Weights of a small transformer language model.
Size: width 192, 3 heads of 96.
Architecture: LayerNorm before each block, learned positions.
Training: a variant of Adam for these matrices, 620M tokens, 6734 steps.
Each number is 128 + 24 x the weight over its row's rms, rounded and kept within 0 to 255. Layers, rows and columns count from 0. The size above them is the row's rms in percent of the matrix's.

# layer 18 attention query, 288x192, rms 0.131, rows 174-184, columns 128-191
size [ 81  84  74  76  88  79  75  80  80  81  76]
[[131 116 143 182 137 122 149 105  86 123 151 135 162 114 144 144 125 121 132  58 110 132 182 118 139 151 130 108 176 132 154 129 109 119 131  70 128 136  98 105 111 122 142 105  93 145 163 115 118 121 146  69 165 142 133 110 134 127 113 150 129 125 137  96]
 [105  94 143 148 153 147 147 180 116 122 126 117 136 124 135 125 151 163 132 142 132 146 135 146 135 117 124 146 143  94 143 121 128  98 119 148 110 160 106 141 134 115 145 148 134 112 108 129 109 139 117 115 119 116 133 116 133 155 140 129 103 118 118 127]
 [158  85 127 161 154 125 115 125 143  79 134 157  84 131 146 150 145 128 131 131 106 117 142  95 143 135 128 181 111 121 155 182 119  71 141 120 124  93 116  83 105 114 129 136 173 127 122 104  92 160 103 135  89 137 117 174 120 117 142 135 127 140  83 108]
 [126 137 113 144 129 124 122 129 147 127 131  92 114 120 128 103  99 190 133 116 142 162 146 159 161 170 134 160 169  95 137 171 108 142 129 130  93 125 128 131 110 126 140 100 109 116 147 130 111 116 132 183 149  93 129 177 145 141 147 111 130 130 131 105]
 [123 121  82 117 141 160  98 124 120 160 101 122 121 150 112 172 151 121 102 126  88 117 131 152  87  88 139  80 108 133 130 108 142 140 120 133 110 138 140 124 134  98 113 163 141 119 151 120 140 125 101 174 171 123 127 154 124 132 146 148  99 138 125 146]
 [128 127 133 149 170 150 116 180 109 108 153 131 114 130 113 130  93  64 164 112  72  87 118 136 104 122 126 114  67 137 154 127 146 157  88 145 126 110 151 164 157 130 144 155 136 144 132 102 126 100 126 147 117 117 118  85 119 121  98 151 139 139 111 149]
 [144  97 123 149  97 118  66 116 103 137 106 157  90 147 139  83 111 143 107 140 178 134 149 147  74  87 123 125 124 123 116 165 135 112 158 130 152 133 118 124 103 144 131 156 135 154 144 119 115 119 162 148 133 129 128 126 208 111 147  82  94 137 125 162]
 [152 130  99 140 164 172 109 150 129 134 141 132 153 180 139 133 128 143 127 160 174 116 105 122 142 135 151 136 138  96 128 136 133 143 120 145 110 145 101 127  82 206 116 156 104  85 167 143 135 147 155 158 121 178 114 121  77 171 116 101 146 137 138 150]
 [123  73  90 128 102 144 124 163 136 148 116 145 150 126 144 142 143 140 167 134 187  96 124 139 151 146 155 124 160 120  98 117 119 140 142 104 120 140 139 153 121 119 182 105  82 134 119 126 129 106 102 128 125  96  98 132 181 157 111 146  72 158 142 143]
 [164 107 164 110 186 146 121 149 112 116  88 162 167 156 127 124 115 144  81 109 131 100 148 157 112 133 124 119 148 133 136 123 136 157 135  68 115 109 143 133 138 142 130  90 159 132 148 113 150 134 119 110 168 122 122  90 122 150 109 107 153  90 145 146]
 [118 135  97 117 133 116 125 156  78 130 102 145 169 106 128 164 127 117 138  93 128  91 130 121 111 107 126  81 162 144 107 129 138 134 201 129 131 148  98 103 149 149 139 148 129 151 129 108 153 129 126 141 130 173 121 112  97 159  91 176 106 147 132 114]]
# layer 18 attention key, 288x192, rms 0.127, rows 174-183, columns 128-191
size [ 84  86  77  76  90  82  75  82  87  81]
[[109 113 138 143 149 110 185 125 107 124 136 107 153 124 126 119 105  69 120  85 131 132 169  96 113 140 173 135 152 147 145 105 118  89 148 105 102 139 108  87 130 129 160 105 106 129 116 124 113 135 166 125 168 138 133 119 137 140 120 143 133 129 145 116]
 [103  96  73 111 158 155 152 132 115 103 155 105 121 122 146 110 132 140 128 138 128 160 127 133 156 129 153 122 153 104 160 118 177  70  99 141 110 173 125 140 126 100 153 128 130 107 112 116 125 157 109  93 148 145  89  68 118 108  94 140 123 122 129 114]
 [130 123  71  96 180 174 137 161 128 130 113  91 120 135 153 131 128 140 116 154 122  98 159 104  99 169 138 178 157 149 117 145 168  60 102 100  65 144 116 105 157  80 150 135 116  87 130 119 112 114  94 132 157 140  95 122 102 116 135 152 180 163 141  89]
 [131 130 148  98 135 138 115 143 124 158 105  96 156 129 105  95 113 175 116 135 162 139 115 151 157 126 119 177 150  88 139 133 105 113  82 142  74 172 151 140 103 114 109 114  74 136 112 177 111  91 110 161 172 126 163 157 121 126 130 108 112 122 131 113]
 [128  91  60 129 157 115  76 134  98 153  98 118 103 158 119 156 175 152 102 114  89  99 164 157  89 123 141 104 143 104 118 145 153 102  98 117 109 138  98 138  94 105 125 122 135 137 142 133 176  91 142 173 128 117 147 140 123 116 153 143 100 135 143 163]
 [ 92 143 108 110 178 136 106 147 148  95 151 133 123 144  99 155 114  98 129 125 102  78 130 149 107 120 158  86 126 108 160 109 195 123 132 150 141 136 137 161 149 123 168 122 126 137 124  96 148 105 139 134 104 129  42  95 118  92 131 142 132 171 149 120]
 [144  96 101 125  88 125  72  98 109 159 112 130 107 147 140  99 153 174 115 137 112 114 112 130  95 111 112 118 137 140 150 139 166 132 139 134 129 147 136 145 124 122 104  99 134 143 134 134 123 140 147 160 113 129 121 146 210 105 150  79 110 134 106 168]
 [161 146 128 128 137 146 106 125 121 154 135 146 142 160 145 194 142 102 131 151 101 146 113 118 137 141 143 138 147 115 141 159 108 142 157 159 137 135 110 148 119 177 104 120 170 119 148 140 137 154 146 174 143 158  93 133  69 201 136 138 123 125 138 173]
 [144 117 109 115  89 165 121 122 120 164  78 169 129 114 130 127 130 153 160 152 162 120 126 163 125 150  86 139 131 128 106  84  82 137 115 139 123 149 158 150 109 151  89 157 110 137 119  96 131  79 138 131 117 119 116 135 205 165 146 114  92 109 131 129]
 [115 142 146 131 184 166  93 156 136  84 104 179 143 150 131 126 125 139  74  98 127 110 115 171 104 121 105 143 130 124 155 108 124 156 176  69 112 118 139 118 142 154 116  97 146 117 147  82 118 161 127  86 202 144 101  99 108 136 116  98 127 100 157 122]]